Weights of a small transformer language model: MLP 512 tanh GELU, 3.16M parameters.
Each number is 128 + 32 x the weight over its row's rms, rounded and kept within 0 to 255. Layers, rows and columns count from 0. Numbers have three digits each. The size before them is the row's rms in percent of the matrix's.

# up: layer 6 MLP up, 512x128, rms 0.128, rows 492-511, columns 0-31
# down: layer 6 MLP down (transposed), 512x128, rms 0.13, rows 492-511, columns 0-31
up492 104:133082182081081115144094179118088128151156171063126125144132104126087115133155112070113155088095
down492 101:186147121181115155131083106117139168094166144150117133107087116127123133137147217074137180150099
up493 081:163102044082104156130127088132148112123134153151117122070155133164090151152112128137217150148146
down493 082:114141157115140068098149051096092100098116132117071099153098148087121176077125124149195079140134
up494 083:191128167175131182091106194167142162121085161163147141167112140119131146141145083151087141090102
down494 082:115133117094169120135173084124146056134144126117093108087107120118092131079146164159116149133149
up495 089:135115076107099106137101123200120116138117126104126142157144140205158161171129100138136206102127
down495 085:116117117096042089084157123098112108092107148152147099093173103093070159166121107178141127167076
up496 108:135126096160179131177111166156073138074160123163120118140183126198122069153105155082127158112246
down496 105:164144101136124082151130122179080119108090134155141182100110102148155112154113067097127125121162
up497 095:144091098148092124089099184096062138155061147156087169125139142159142118140093130123095109088127
down497 087:140124156105130161108118088150156172082201083075153065076105079147179135128170116149130094144164
up498 099:169108131075170151126131171132073113155111178081096134119150147148085189165102119104142153107126
down498 100:136117143137167109090190152112121158150211145166131178138120092138135153117103093164144175072126
up499 100:158130174151117138151181125155157128122132094197142073092117140101065057126131111120112118107107
down499 097:118119130133091193115140125092159124146134130129167052110120088188107154129159130145049111145058
up500 100:093128137083133125160104115103122086156135135152119121119135117123119123151083163113150147152185
down500 095:169081149134094145197152068138096114130108107115097110089097098137114125118055106077082073177175
up501 091:153085136175134166111136152107120212105117092157109077098192149102128105097096135123070121125182
down501 095:148124091108118092144146149135132117141092062149153068150135255122151159138148095143158159118102
up502 115:128144132159202118129147123118124112107088136171068100138153109104104098148121114138115123127134
down502 119:080105125182150101130180129170132095128154036136072115069165133077127098128069114141152133186131
up503 115:114127109123110203190097095152159091145087147099140131121118018166151102151123080144102080143124
down503 125:119130132126148156134096129189130075139124073124121127124098077121159136085120096125114062134092
up504 107:084135123126193168126123144148158121084089144105090061155195091117103098145186149034162092120126
down504 117:133148106096135076109114131144172131168154121139161122068161111176134147091148198144146222070136
up505 098:166109085109185147215062154149114119125137116138103084160128119185105094173100138146151119132155
down505 096:127095149135140126088155110116134102102132169109164144052132032140160142160150142138142187111171
up506 092:130077120091135112155126200114157155144137255084148115063151111104107132179181115088135156118116
down506 083:120139155157143108143193131120181127180163112153133162157102131082158113110105150109085099062148
up507 108:142135135107167104201096155085164189113125168122124115156171071117088127156145158061157110095104
down507 124:110080124047108161180127166144144123140160128123113061140181156139170166153149137106082098100164
up508 115:156097138073149129138103222085088083126143153087095071135203115105114139128174179116158148106112
down508 112:127143115116187114108132095205135091126109183072103129111156108078073112093105150089179157150083
up509 096:166092113156113145127151123101112086183092152118099134084119129104091122145133084143138113124123
down509 105:168131131120124124111142115111106141065113105115087083120091160110137147155141168166126114096051
up510 117:190143077184140114091111081140115147096122130202104038085101110141113132138121106149094137102107
down510 133:165170095116104090076094136171171180117119062121124069151066252147139131143134181158174108104115
up511 100:110147114138132149136181095202174158071165103146094109069110140147041063118118151081160122122141
down511 093:098121155143118091165080136126124144128145090103160070100166120082105145138127150100146172167203